config.yaml
hidden_size: 256
head_dim: 64
bias: "all"
tie_word_embeddings: true
init_std_o: 0.00553
beta2: 0.98
warmup_steps: 200
schedule: "wsd"
decay_fraction: 0.519
final_lr_fraction: 0.1
batch_tokens: 32768
dataset: "wikipedia_en"
Each number is 500 + 40 x the weight over its row's rms, rounded and kept within 0 to 999. Layers, rows and columns count from 0. Numbers have three digits each. The size before them is the row's rms in percent of the matrix's.

# down: layer 4 MLP down (transposed), 512x256, rms 0.178, rows 326-378, columns 0-127
# up: layer 4 MLP up, 512x256, rms 0.182, rows 327-378, columns 0-127
down326 113:481465540491574520616482524469509456510488539519512411481503496552481585498486504535549455482539427520491547551489534521501523488466453500501461560562547564527491498452573528452566575485510561504465531517475472504571471500460515504479431491529488525418491437551496531497511473538582544502528492495498549518463511556524489463429519449455467486498548515509482445470598549499466480526468
up327 098:532519504528545474440537549463416520568488473497594467495506499482485526506543480449584518471497542459491459522440464433524589477542503490456495508553467574560495471546524425457459498470430491536469541488438534506494419506530496497520551498497524530529389478475495482543546450451535506493573492507469464492488536487422486505570449482501528470504518496503521428521478497573552530494538
down327 115:537461404516463470527486495457406483593474597466542505476564502503470589500494461573532544557525557484548456564480506454500495487554516518506398502517492486574556534496499452487522532469449461456508556529491521442548501495491544428493491543475491524548449466522482498537471492451508557524508523464461510489468465454541496516466484551523503529577466414535501572495508480531494524474554
up328 107:495462490535511461466478429472538537505491432489519501531473471466466496455469534636456512502481567527498403479508574522507448504589504471516523438532503526472519498489496448586556510463455485525438404494502489504470538473547536503481547520555526508576477495536459527515492543480521504580546490479472533552461476544517529538488505437510506585519445479529491477580542494454463537483541
down328 093:525498443428552521481480554497563536548489511508471449519519473522568540488519542416536505488487517409494532561516488547552500499491483565563572507503427539497550570504525521509574553442553524494592521499522480546462479482550552456550524476462443465508490476410504438533497499533395532493468471534479506439497534509458529524489511476497527455527527471484540513518526465553489473493508
up329 079:516470468505517552526432515464500540562426519486492524416455511503499452563469526485469534510573469491540539504490509499447487451484581431508513583497458452473540488493517446463473457512493431515573470589438562468586539567529571505487485491481502468488470579395468540474470463499492481495512490526485501523565502516499467523503546459462493471449490440528519477580458497491554599560490
down329 097:445438576509402506509526442466501503528528526513511473508489485483535424445521480416476550434458493535495477519451551567442481504410521407492520470489509443562519514513502452519454459493532536534518492570463563525494545473512485494589494452451498539532499565443540516521501520521488489482457440455488514490479503586487509553451478491538475542461503487436517507476535441487519546509417
up330 119:497518482426502520485460551483523486486486426449570571563520543459470525538561483492521550462503503531501500509543494521507502493455472497509477427477540560565484547467515475522523465507559498620432548509472503526459495486540444457552512525402479435496437513547503464497459583434447446529479516506474553451467525458534499493434447556480495427517430478516492445421475527518548517457468
down330 117:560410457542489528479528535538564547456520519451443501454561535490518523448485480522482496537492505552491516511505452500496512489505537400570467527555447531439473479523509507473554561524535478476432517543504477541449525436486509549502522543462561450508469478470453439463498460505551545515516518538456565456523465499577460492485468466496509515527475495482455582542491497465520478527477
up331 102:449532439467490557487455457529512563461482478577525538548528554434417515514546552508592475502482471482486544468498533432495510507433465548452533471515469566535483506414540460535519437529513535559496522540497505506552496584538504506501503460512457508495474542502480502534497517497522505492445516519491512444497463548559517572508471529488394566498502493439544556482545455469512487526483
down331 103:465513499478536522517479473535503462498516457549508539492533468516461546477544462592526461533509467505548510488471474490545434469538553461518397498435508511478493475513492509465501426460486529451519481508582535522503482557455520498471483534490502549536513546445501512463485476580472531566520509499498552492552492586425453471486499579444532493554526463517513456509519495514507428539443
up332 123:530519471463462507451489495514505495556558491545551546554544520511451487524492445487543547501502428524472526510511509475405462522413525473474510542459506551508495475545470508534494510535523491543526472575461523543592442551518532528536480427496502492550481438489516446531499462531490522423428459505519497490461504504438531487503483551464482481530475544483471520446465448581484554521462
down332 103:446534465402559532573536524542455477509525420486588530485483502499443492495531484429549433503531471557511483528467482464454520510429472482498496489472559536549508523527570548550484455441529516512466462508490552529541444437542509530543500504523525550547529459487501449582490431484483542514453485543421498539444501424535511569441544491461549516456512413476481554448480499501468541539488
up333 087:525472566466491392521441551502470496526468460487462520612481511508526419516591537473526518477491497465498475491528473475537446522453519539487489414444477537507500586515500558462459475477447484512526515506491463376464499529477506501402497535487473506490557451451465566543466500533540535493518583539507556537557485519493511448430479522489441537496489511511525485462555469510545574547514
down333 099:591517523526471509433505477561477462518478490613523515432503474523529527485578556503515434554481491527437522507512506477541567466520539457507481508493471465498522466494486571439543529478488506518539483472514493540576502425509436561479552526489467515522463575499560552468579487558439463530551519483444484571474424494483509547449448453409490448516532443437523429519461445534513484521422
up334 031:558572496534429505524471443462443538550450504535499552530475568472431472505522520473498507464485463503513421537521475468566536495557550562518386476533550405457516446462588493511558478513525519452520513534467519516584496528481528475504463505553470379459577466554528485429468426489503506459492513532503521515521490484519449524484518457471502533518536540463491508563468511516461498465454
down334 039:528517499583552485494513498464557475469541469518524478532499529488405495506438509505512453436494432489404503504557505520461461460445562485484471518543428518445507496523510519451501519398561522405514506479457505483425493585446541497562511470499494445523513509487502510538512500464464472463535459534510485542499452507483542462552490454465511485421506471477528510492480447475550521544515
up335 082:440519547561447488600437417484495510494517422543514432505530546593478500451493520485458482482489526443504581592517481549465525500544488575511486526455492462543497414487494452511440524447457502502438469491456487471524526456454445522513539544466533521540409515530506487517497512455532498458519490528537464540461490520482490465492508537503473469557556558485462539540443454605521460486478
down335 097:459516495551543536518534575447480501479561519514547461506532495584424570513491502439564453489544552515504481482458438526511492459525456506462527493583483512467495502463501511484576542464557481488434495539467482502542532458447465456424551500512599499525494451469462498517501482494461482584467458498488500436537503541502499529487528566488556505505490536432499470560533470505470489571522
up336 119:450540411499535462547501502536462431513564450541560560473518505490555475496471464519454545478377461546573517495542535564443548526521502453518472497452503463514414554446463497468465431475449543490506536533492554439450556499463493501520508448554560485507434506547490559442513482547488443484519491558497530496502500432503499475551572498571446519466534486426419522535532468466503507451493
down336 103:530525504494484473432541505503458489477487494485578483453523492466464438489487497459474457477500509460487571511514480568487559401450530560569511448521533495511530476510518530522559537449504536464512588473463552514521505522468430460463536634579505551522487490493524531520452424509500501527551498560489494505489491485525457536486524484457489509540564552500481441548549518504503405476494
up337 139:452528517505470459500533446560519569467524512489542525561498533476474566481419504530497508485466503516519539500526513542498477508478522545487596450546584515579505394532510416567514444485485517495542548435468598560543580487556435458516498477476508508383474494474498442476467569522408437516458547461549588532440529491440528498398580408516517490534478459501471551492457568507461463484510
down337 119:501469478523487424451499495503548498479618536450401432539540443553548495436497512516481500505474474506523539497428566472474505482467509436513430505513422547454484480489470486509449564452551551540474519486486461496423448479521549474455431492504449493520498479532495500561524569476475526505495479442491549472497515586461562500496501483614521479470466500528460493471537430517554586510478
up338 041:432562462556401441508502463489569539573482531519531475444511510501478614499506502512481454501555482507484514477501449537485445503486522497467492486498487506468544481503510483493498485538496515551502508509466532527546602547501475454446568483487453458455518434547461501435453564471452534460465487547509456490539435479453614503514494514517478479558518446499457560511496419457477469460555
down338 050:495510514466537509493499515513473519489493481472524472490509563367461516543521545463484506486494491476494492485497457421503560472529492549501542487494435524465493474541512456441485437533494515510459515520519472499483482452505459537547473478495473517474487479523516544504491434523597490446494568557531493574548596502515499524470442542517579541443448487457544459513447566492485524521456
up339 099:557497487515520511487481509466459484388519539520524425531523483493517478499553489525424566488448537594508501496469492451517493561499536458488442474512454515505504504532450504456502485493552449547561430563492495506526507471498484438522526570522516528468447481546531469511475489517498426505436456507489471458476523419494483416526507440433504498451531504557508481487463586489467464445470
down339 106:574498484528511543487540482553418488481516481588529454449535572424476536498494548470460512488519533519507520470601409494544447497471525538424483487481479557525524486461466518464510587465551485459510446530503427493502593478514592456508455450541489498542468525539509509436542466503458466488479518502569487465547500510487496482501504435453488492526458544529528511497537543474505472514547
up340 100:480447561456493493482554495585388557547536517517483566550486517442467540479506482489507518472567463502499432502538488545547461550453467510473516422449572513466544445484439491481498511531479484460512593434497509500511501562428495486540543468441490482514504472475487411513467470419497537546456523458541522451434531523427541508577469456463479537487441522526410512498476522468426552454473
down340 104:532508489459524503433459440523501506504474493484478516481423486489567509498476437480447428468444511560518476405520479564468428535541533482509523417473464483508507499477552408532497525526510564480516451480596483427458526536446471544514505483448517478530503484574477501515447474442590480461466492581503539478525498472496459508399504570493470459531448456398530497516503482576459479519513
up341 100:488512547490519459453480497512460517569483539409521548470457560470509443553554570486508494444584551498488423523542445476456419503542474477551577497510483485524511536473531466544503523420461475474502479498398474437507524478420497521493572466538536507490505507523523513578565585444529447508470532487427458518464537486545458514474544469506497520499558513517598499529463538495475494519455
down341 089:496441488546461531544554457505511504466470519567479473500514446532505477471520529441551528549535475470539521428385495545475518476487557518406438509487487531469455532538497501591496508562540523554472497495509539543550516462577468570455431472509499454587473490491492464475440498471533515465504502503550508481470517470492467585457534513487607504498502461511430570474535485454541504496570
up342 118:495500527464540446506588541509599498470537524546477468489511538431463501457515453498489489477547465534551491423568522531453452517484499489451506506536565536493513483534457495479543474463546554483505525511502556508441432479425459507446519491464489504420524562476490545443461487536479520461479546489504429432514514489489396496526469457469418398529525557437446485416594479449514527498480
down342 111:534537469487515529477517520541494512475423548526487468523473464484518444445501535441467551529578494469515495493468492528469590471444419513501529481473499550478545498469420456586534551468517485473440492485558561571452444514455470474479491426403457535533550564548554532475450452480386500499534442573460495491455478522562517489481512525456492461455570544528524439513519517478533493531426
up343 112:461499490558512525478490491411407488442497511531457476519446375603497498533508474495509495536470483487519518519492581467454470572478483496524442511459514525453507522501468531473514474511546541437511480524496413436540522452432479420531450517489506517531489466517496542459485505492514480572564551513533483546561519437489478514567452573514512485450493543543463476504459445520534476469468
down343 115:469573478473550423593524477516459464492492541508498488531425567540493508493493564428520534502556446486496479534480485489572555491497464505598523456513510493536506476508464459474467568487480568499407477459473431476484482529444478422532502455483480482537550543429501448457489480449451420538504519436538519449471473436523449486548588515461540440593471524553541494557530478521505573481499
up344 097:506535542498512503448486509434467502554478482455581468512507534500473482587474504600469502521501446496492461575518438481479503469490584452493532459471533460479508468533497568524480522491478562584495555453486508446513506524527468475517521497473585498466422491508531508560445460528452521518451467504532546462421515544503465469403431566501584515550508541481471475452454551568441483553562
down344 097:518494454454495506502467528508539463474415479543459505446482504547516547477525489489503430477522458479492477475404475529492520493461528551552461528544541507496481601524450465516454528440492567423457473590481457487497476505479485581432516564455500554523569496422466510470444508479512510525507544499472488508514518486473490446551508533516469474503581493495502476560549468457496513467486
up345 118:495540491472495473601493504506527400557543540534537563511477511480510481477464479564513551499521511598554515509466535598446513548530479468470457455555517536528514516515520486503504541540461529458500497517504536506556531446466524492488468560505556421531454531492483534388520525469539499468527548502550462475447513534487561454553438511445574505492448540467535449464512546449484476552504
down345 106:521538520474429523533502431503476461466450524572552500474475468498540487479524484531498488549483506468525481508518595590516482552532496522521522530546502467486516496499468538525536442513542494526446488508508447503499556460484532563474538502498611489568533507576513471516530507501486518493478457521491556460508548525531551463551521455408450539484507449474538479521450447528476489491447
up346 102:537553520475501484554462531479497485515540410478500430493469535518482465458526535527501583520505515577515459473490551487552553532420503425468517569481521457547432530467448527455422519396459563488528473497476502468489553480459496526558527522433485497459509568519519460524395559489508489473475475541535458439508493480580468462548497508441589552538558513495517535477536502530513568516435
down346 096:532418486495576510459545508564480543469547503418502448535540485460502559564524467459527440568588516470572451517525519523391498519441522513590490523438474466555382477476437493424552526532457466485512414567535451471499483547480552552468550495465545500446510542516460475438533524484454532496509510491488572437481494572478484507481526479557466611507567559540502572509473499549525524525525
up347 103:524521472455584453588479534506545529433503418524550467486578504519535532454524479524489485546494534490453516471574528568529500522427481530472419564490509510438509508505495480493438557540514581565510434444479486479475493488507465512488571529494511458463465475452474545483523512479520530549486524537557501491567501487495457484527455534523478475551502457513427489467566473466483525531497
down347 104:491466478500456425480512460482547510465478539542526501504512499537477509461516568515458505505450500497512490556448524509476524529506541530493520512508423510515515475480420548495531558508504553465454440480540490559480443423525535582482519479467472513500444486511523491480410556476445537481556562519583479512536454512519392524549507500502551560438561473473518552549443491536514466526522
up348 095:499481525461553503546524513532505402506512445620477493477461467494526433476464503527478551546489535521490467427485570537560502435538490458482496517470549505531513536520470505547412461495503493458472527496478519492413481487500529473488534548521480510481507510465591456482486533511493493541461505496497517466532529508559454484523512513503483530503499469515537474533543531431468528470492
down348 115:521469536392527468548492538536512422500513490491475468553514452509524626489501575451516538540512531484535456468464528474504507483507466514520489465487517529567430427530507565497494484507539438419507493493496494446503479538541539549548454513558552531539485479494548470522500561509528516540542464480426474529482519552561503463521506535537505515515445477487570503479527490464450454428495
up349 127:450443438544551560484466460556453525504500467481487467496411470475510487440502453528481496521504504538502526514492556492492476448547513523538473519567510444430485567482415480571463482523433503469464452494502558510523420586582462458389553500498524522496443548507502510458459496490521458504473488475474514584526564484503539442496542494533417455488485493528500513506513480474486513562446
down349 109:499523497398526506535414517466469551531492486420443500532567498501505456518477496494560439479479521438543466516471476480506547479495518440428446463458574549474520468531539525545498540431552492529527490530521522489503474530470478438486527478532479517471541514563525421529464462462520515482592497490447492484474542505540454529521477446448490558454440582513472536492543485509531462472503
up350 077:472548516475436526499492459516436520549499457463475482485455553496503428409472527484510504528455534480517516485456533432622519434445457484517480489485582518430534526519464510432444502522487551480518519530488503432437484471559493508570520501456501485417503522518506423548478552496505519488498450499500469517492499491502486453545536504532520550476504597474504509528449511492526557440559
down350 097:496572474422558529528436560478568510426471503501548545441512589509491481460487541449507501546528541501471526477534602490521487468498423442536475506525469510465441458561483517533532556548503560509471496538534451522445486487521496498528528443503502474509513529519475537555516473447485546538552472510392517469460543540483480483510516524529540515554468500548538491507500443488532435527499
up351 095:533489467500504545543447477462478493426471414510475537479527547525495457529462509548492468457505527503508478520466539493555540461524469506511469528564521482454530441498491414443540452524446557623511571434466539494522519470520550521562460470484466467594481519507464542463492521485440524441501535520541495587445528479567495464473530479517489450511535452436470484496432474513484534465505
down351 105:522516512587509497527499445522574462460456539540472492493571499523522522447491500514497435474535528550501463517528525421518536496562466589448478491528521512550503449510453480559570482587480462521476516479585466484503586507525552495486491504487426487595549467471480492487531546518521482454437525456579453553473536493499446550571524438447499491600540526442519570446486523552546475450490
up352 089:509386542542499538525435505571411534533506464569471550528472509469479529503485485469468510558564519560544508550502523521460472430504448503482546511513495477555524481562513487488521506529435514503475449448494522524544515489569594542502426529445398505410546533511477415441442532527531519507488527493470579518540484452486487554497545571540485499437508536487536478463544538520527495478455
down352 105:481458433491542585437537463543450532469515536550509495530477486551464503467520462484500573481500452571487549506465547475535559462511518489505593433530455473523453465500475523492538456528544485453432537489513487495494501505530529552491474476457509531459453486559536425486477540442469511435483523572425507550488527474553552501499506458535512525411512585526506533539572469453525455481510
up353 102:411529484527504485427506493455434545565462477491436467525487510495469601463538556465505542443508462463511526555541528507462573513485492544478456519478595470507552521459509506458502456538508510411494482534447545471509474432538461561485463560514473531529514524490413466451514453474509442510521569480499545504492536533510526515456528530532434523496490556562506471506529521519497492462560
down353 110:532462471520560591499486498512465484478509513474507532460534481499528474452474464517413527505536497514486491536447525532458518508512483513567533498468560443503396471438447471447494461565529439517458529521476524532468510496535516491513458489548560478535483595526517453480486439484531418521577506528483550514513551542501503467539518557478464476461471565484539485468519531520540496492462
up354 111:515538500454535557523523515456457458486534503533513483535500462488482469582560425513494485448543502490521583474458500483502523525506532415439481532447555533545481508567564506478488533485506577574555515490433517497540472517438544472480481432465554510505487533504512510512541477471475558569500486452512536507468530482503404573532547531447521541446564572509431452439514489456488509478431
down354 106:480495472469461507508541572458541543494477532530518512546447530467577558571492505421553505545513556492405442525501514532467516488512504435547515500504566538465531404472480475505459458432532524483520522451490502496522445526413491538526519465539567520579517456485470463589503580530510501486436484500537490536537551504532525561480437498495555503488544544540595485482477536504502536492500
up355 104:524565548407470503461455512502497430507556495457563544441491533488502486559524482516476610475465479544467517548454462555516476494491520458349489494436450504523448533630545479436505535515526528529488486580477497506553502479476475514456455497486551500523477448481448530515470581424412493578490458500534508518497516565492462529575474477502533480525518519488470511489514555524427544434455
down355 099:521504551506480513550414521483499469527529534434555532543488520474544443511460460564504499485490406535453484496469453480453446477499551549492490545542461520455540542484579484503554455503509522393419496521495495506472434502486492547459488504438546555427495478517624536519522481502498525539516535530575494553516545483479517525480465494505422435480538476525497559486476517474549494496426
up356 109:550551510402444476474487481424511497469475534602511486511458454497529427493466509496477442425471483546474524555444488523463535496498453475478489588524522537443540485406451492481485427515523516527424486584501461511478516540452499522475515468479484483513440503500454591480466465452469527473530564557529451494562500524496482496537508540511512478475500464512466576588416492531569501460485
down356 104:544538516514607495428550490481448584514501463551447502460538528502539453495503474543502441569454504481492470531548545510509567484486448490402479474548509500567539532465463484432405445490504469435530490413547539541535504528509437584503519480547488543505426551592498407561477513514593527527510560559474517536552472454502505488450515458468490518526476522536477468565461513544524461552532
up357 123:425497532544539514557547524488560504478510459432544519518522438532463421555476526473522482494515515525528523461506552474481521478448430538506590447567526512522495539557462439422506496507464414564538479423489539523540460455504456508470514447517467510429456532461479551491494493469515486528445544443506530502554548516487465523557477559471506536505480490406527512518545513485450457466528
down357 099:469524441461494493472491484534521461472483461462548506428508513513477471491514492528533481481492500509560551430462512491484464515462475545503470497453477504541503502469513468533466457447499577499488502494490471411503433481484463504488504492480555534512471607539475511463523469430471533483477406529545447522555472455518433483584477551441449528487581486506584581521497560491520501473502
up358 023:540488475438474547525430521464508472467471545502496441538543518517405417467445497513487458516436586499522582481521469564410536470505522447524533513482502465502455561428579584450523458497505518566536511475478448549487502483474477517552557531557532409429483519470511499538487439520472520560484559552456536494560473502463476555526563464454543622492526500423472467497486509543467533470463
down358 026:478456518489435519456539520509489521557496475497497587555493431514508504477512498525539487472536413499406457529543533472510580483528487462451501461421488473482511463540519478470409460503522478522539546533540537469484524487446480480509518447506503476525470422569504530507529520513526528398523476535578558533542469484440505480526504464603509462518525519523480473483447503496539481534518
up359 094:475455492484473486480573486468489514476470511511476535490541448493491477499492427553479449528541526504482498547509468510522491501547590365467465517540483491494470537565520488528424447473515457534482555501509555564488544477552458503446475396437513531515491550489548457524557473420455497556421504605489472527499540558489524491454432521516537563541517459500471509514406554586442489499502
down359 114:469466557512524496456585456488529500527473516470502489410517528468523540517491501522555464517538526499497531560545520487484584484544507513538490495486511511551453489562492609568522508497515511558533479486525483504466587469489512533491429425484473506482514518539426410504575491479465501464446444556463461435479483500512500565437441445527458514507532493538454483477452482513430491552485
up360 080:509571496431483524469524497512571512502478457504531472523448525465500520420488490543525544566511516519462520464555550425519513501521524485533479530472495522508545505488427527504512551490520567519495520468544528493506560467485406469584506591488467507544484504512452483477441563488492481446492474490475433420502514484501444450530420414470580481495556534468486531410578524442511517524487
down360 099:438497528541537524499505436486561471445503529468567507513554601512474526547464495467482554525512513439508507411499523554537463524534506508475516447547449519539590431551494535451548575397503487550471481447507489543475538501524494502491517440449546536464488474530502400481525526467471457508568530492443532418460519532545571471481463500451530455473443518546500471537492532454539366487462
up361 106:459444539568461497450540572522497521520512544482467489536589496492498489437500449524434504514548476572527454425512483593513430469494490484506502525533479525487516528421472524538478478528506480516478519465506473500566554487460506542413525440500499511419504493560531498416494472497469481504444551448491473478495447484476506473506506504468529558414465562503512452540516477475453486418456
down361 114:536371466461510488569540482423512536560505543500465493455466481525511504510468501533495459440502496561442556561518453515498519503528500431526467539535444527453506498453499582526588533548488529454493523480463481497557511439517465512446510482436534535515478499516465454521498449488549530504483577475480457508513531564469438399502545509484544489488506411471530458514449513452396517566500
up362 098:514556496443435510482527424497546560538505524477495503526539524496465481562418478535471541418503473567455464520482481459547484474480553566442461490495511499510487523524478510543493426404447533517496550513534544510559468451413440573495534545475471493489470494525445443501524521475461483462451479512523526408468573487533529487570526536460464503448490484484436434472488521454494516464511
down362 096:478542564530490518500488558456522508443391401481541557428535467443492532536493567519508525508526423456459508558511477530479542535451521553507467467480532430521546419470485498561569561512431513503561490463490553506443426536495538524435492467463483516512468493489546528509533450503522557453530421465537519508483520545499449508454523500515525537510548541457530526556581503484473503445532
up363 100:561415454530466486528463512529555492540469470490473508499455478556473484565538525548480606527502540536505368527568528553524440521472506485522536551436455474458520573569503525483506590494471528448531497524537521482431479449485552562556508485479473469496500426542545496453507488466585459489489512518466538496530504415493461498493479530483454453499498522511582518516567468526476532496431
down363 106:497428467543474530427469501520522493454479470563410483468466551483597493544493510468407471536491533507502494516530466483507503472502516543536538501455469511533509485596501530476445525494529525413505457453516514561471465502439494522453507509549522541535584559422450473429445421510524533471604488501486495497502507469535463563436519447581493538468453583520498546560458500433494457463447
up364 096:553485483454468563547491490461477490424438544486499526524522503583595458490502514503469495477480504462439573421511509483457515520484532516499510480549493499469467535481444492425449468477467525517539475520513549490472575503505515423444567477498536454455489514508498590462482537531465507435497499540525507518581511576517518517552502585526492568475518439398437576504528413476534470520532
down364 090:442497516481555553543531424540501505551540409492520586558462498471402433489537424555461500468495482465473494493509479457513524531524477475468551455536548504580525475459501505528490408505492563545475500479534564496497568474548530505529567516491520539485423488523509422531532448513539521468572536446501442461440503574494521440437603572425551442523466448494496474503538535552464482454513
up365 109:484436509488541530506529523483479554561527506508549549465433535520528537395490474471452515527552553514465528490494445544476526477582514516531514495465478518555434456563495426518572453511484557547437527487462518501500518520475471498503519443475468456444460478526429388471513544473541482533514503429497478579552550481533497509493460542428500491521456481463470469431515515557588465420500
down365 111:484466503434557504511476548467505510468531509489529501498418495427460601531552487483479429379503576482523478508499564505559612479580533583552510532572525516506511478519545491503517548526499448471553467508487472513458491477545454556527506531481568555467491516511499465488492461487550537496519465493481544475486457506474539542503537477536431521493508428459494548534617521508452500507465
up366 084:480547510539575498463494565563471554515493528461559463482532404601538519478491487501447546536600531560561477505520557557444447552557447527531471525554500534471466503446552424505479458483551521421522498489443495585483458496484489468449483458501459534456470500487459459491461481534566494497485498467427405488535457538484470510544471484501508548509568466559519523510537464511477501465538
down366 089:487553491478490549470514447508445456527572515450435515500483436559441497425489536514494498564509508487446451523482483554457468498451468514515556463480432506446564464444462456581513486445554565523542471539568514491516451502459506472485476539535517473503535513517537489496532475544434509456510473526524548531455490491505520520466496515488445559489500471567524496474469483485517537542455
up367 016:481595421461448547497432437458538533531531525531510479508459502415511553495483514482503491516472538514501506444485457503522559492529521457499448536483475438477545620523567464486502417517473533492505550518516421495459602438535499489475484485575489513453530513504485544466396516472475446463457506500444544506503508488539575545482521578471519530503609498403538523493527514534436457473482
down367 015:543515479536503425526436491426467435524552507528473488487590452508564515485514463514597481476505461474472473398508527492511506476449518515556544534524543415477460507411528553545454484503470446478473525467469522469570515503490573522541532472450508488513411502486489528521577450546544545488492552627462548536461458509490534492532531571496520427477483518488484423504523479547533566495483
up368 104:557577452557499573518399412491496465556603478538446572503529501501416525548465528460497533519526500584436513405498523523425463523497465562482491481467562460540513532525470558492469464483441466552509451478512506474485493554532503481507482500579490503525516507542547501474458469494512582538483506438513499454558497520476525481508528461511379494517495551470481561490554499408513465505475
down368 113:520429507527489532511534539490509450527479526518504488463516457484422449469470509488505507424508554489496515587534444518535509469486529521438467521496512522434515547467456527416497462494556511479471493570447416472606477522449485584448474488519460562507595464489541518526575434491483472503500492442483480474516483463494573489490523442495479509603516538436474491467526529441445557547474
up369 097:407470514440445549443457523448534522508534502504501493497445490539512552460500543553473499521541521533467459561556549595436449471484581469468546489548497594500426546546476435409459405462436599510508583529451543488426512499491490455513482494511480476462422505557456599516545515461443518513499531511545507547492426462508478442530501548495502535488507535588481519487426495539507575472468
down369 101:482523495506552516543459477535477518479545507476563527502486521488486524453459530522517518516500510578459539560482520494556458381469482429474506433438489542483427501501586481410525446519516480477606509547515501556508529464500491476458458474556463522491431466524456510522582521570462504453477469489511466471489512472503502544460501499468540440442581556561540560505509482541513501529452
up370 102:532499496459533441533516475527526514576514473429516431473494492474518498560503455515440472501514606507534478598540509531536478452535587548463469430527576515491475484432506466495457459488529551539488472554436516471542485440578529513510481477502444511483557541496549456453489556482486496467509447543490536512480518477559439505498482490535442480471520540485399486567497556556507434461530
down370 097:543483482460517496535499525464502482521474455508536553483377524520551504472452509503456472494483397463487492584477499472548574442556505465473507495547430436502509448539458432557532507535497496452504442497433532485447444495368546454496543545497517587503576496532561488457464460503509486518530545455477525548487518466568557422479495560512525512474466533522536572493489522506515493530473
up371 107:553511523525528502517475554510434485499396506463477502554460521524445492495514518504472458499551447611539485531500418470524528574419512487500521504565464475586514533451482576443507495524531483558468512486482440422520457507495552538466551498559399510532453517588481457479453476493503535502504548495460503508572481471523554532542480547526466506476498456495452498608503528512559500465559
down371 101:440564465504520513499488509542521471485554506555510507494536468454492540595467489536541498507571526526489496555522596561448565491544486562511449444552496495491468541458464509462464468435500518524538548519461561512427547414619441505599474540449560500450487455459506530503548531513495529499502439569434506506535446530476494463452465522502523450536519478512481457543497528502512464502507
up372 085:465538447496495502460527552506452467496531520469471481498490479506592437528507494495513585499483469511543419508474561519539635508496496510453572504514512531553450551497497464416541471528494537571481456492504456466547477487467403536457508471510585498543495509443473508420520482449504510564473455515501447512467531543420481472562487490549572475495487458476578468553477463470522460446519
down372 098:518500501534525479513546455484489493484488485502553533503543471509483384497458534453527547477528488494424431495494464575463473476550520593531561508592457497488522539457575454512454532508438544511431471532551489452477477512498478534536538480509491485473472565486536490455517445486522497459516446485453405523473508533571509427566486515585482482435484462527547445469436500514484468514576
up373 098:453486493478498474523539530479485523539477539514546515473503554479498458482505456478571483511530601525478429531560468463550474482582541506481441513522556567469598548495462486528527481537504544518467529534525467484482482499489511512550506502498456475539509371499475493446546526457469538478446501420509493449512473501459435519465494469461493473461615477507538575487482437488492486447503
down373 106:488459487505499491494485491515473558486487536579550510476578510525546505443509413534510450455508534459470609568501446437524517467558538454512475438476528523504561440511406450450577594492511476450507510557479557492509554505518517596513407461487478432485529426537449486537497497513546502555537478486419461513445436466524514533508506424562496491553482495528482490492473475420564543502529
up374 044:480506532528475424503488504442463443478460479544456512613510460540571462487484527438464511613452519464489502518459555411521567542470552547497549468427596498540439459511511556510484516419503550504595461498518533478555535531430477520497492464504478454488521502483428506538552471495503480555454541525441485556542514492478508469490493491472507468463468519465529493441471474507493543542466
down374 066:465521496473449477434593529493507474532503538443496457423560506588462496450485487538443435501484571453498505454523582469511426505484485472525536529532474430475507522511546580557483512465544481431526510438452450586448535537435545521435473440526481523474491455461498544477429467523508533547523560540503488409458469506513477437493514472531462509489531504447412547535503480456558501545490
up375 100:604537495496551487478438572496459462501487455486476496514453535536478542573490574470503540469505483509508526561560492424426530489540531572526518519454452452522418462504528492534541517528475496544593545534556502469496525544532464585510579440510443520526549434470497526453430517527491490452489450455553511473519534480512464514483456460442513403463518494495569464481470530546503558402536
down375 107:518483500467527571488515519518549484569470521549481516443487558538528477502455521560489478527501520530493529421575566493556508449524502488479610485495410489511464494487544479636487533516535457512576519573512525529484461530487515536514554502445455505460500470454559453377481512475490455483435429544494541548502520572519496499518463467516535478529521444515561523512510507500413519489474
up376 084:512536448505503493461431531433559498507437526485540500520397529448428542504524485485533515460502512535461468465463548526429504529446540504444541489528501524525577550528448504531556478433521584531471556531492511570513534511519531565534414494504494467462472469480510482464464515467488532509462542410549500527466483466478513490538494512452423484525510482463509485507475476509423580511572
down376 097:544512547492533462533543498496530478495442505499546437549497460470488503507473481450566523481485472578471468453496522508450560425505546488463540515543496503469506495520475540533488496432519430531446502412452515486463568447473467583462508538503511512529453500484470484509485434481528527391519473480559465485453489538454516481473424502531538511508491490474518496514469430439458556523497
up377 072:477499495518500489462557451488498457461485491552475563548475522526473519500504534561572527489532461573540494535459471544519411591536452506526448553498590530466495462432459468522493464504520462512503464518485537524469549482518484518491540492523374431512482545547477502452474489543513524505510493437488494431416473454502500466470524468450411531534471525552520518396495529482541446466531
down377 096:414466476477466481530463508580452513491527485460557551464496504529533466501478521507470459452511468435517491502483605484479521519566434503440538443495518453549515517532508454462455505569482491527487473554479544508510496487461497570495534451541478480437449451463553495538513517610540443514492484529518486514468540574468488514549491530516522492452572465553574449541508558487543518528432
up378 103:533518539483570488437500511436551465480564540547473523509483432535493530517501511535469601525443471494503550508487508486519527506554481508508542503585511490452508413513500463518518469470565543501517445435424486504500496485526495478541462503482526512489441533471471520435576542421545431554542450511436515556495492480486504463438459479484497495540456543548522477499530515542485500564503
down378 106:558499500540545514574525479460665498515447418469449436518507555497526514481472501489480509469546475410480500508507445479567509482461534586439431499475463510499522463430497497418572517498537468467474466487518505473497462547465488469434464521493483514562468564466506593566563530558487542439593452469525515487457502543465491483499470488473453433578463486522534504431439440492463495494460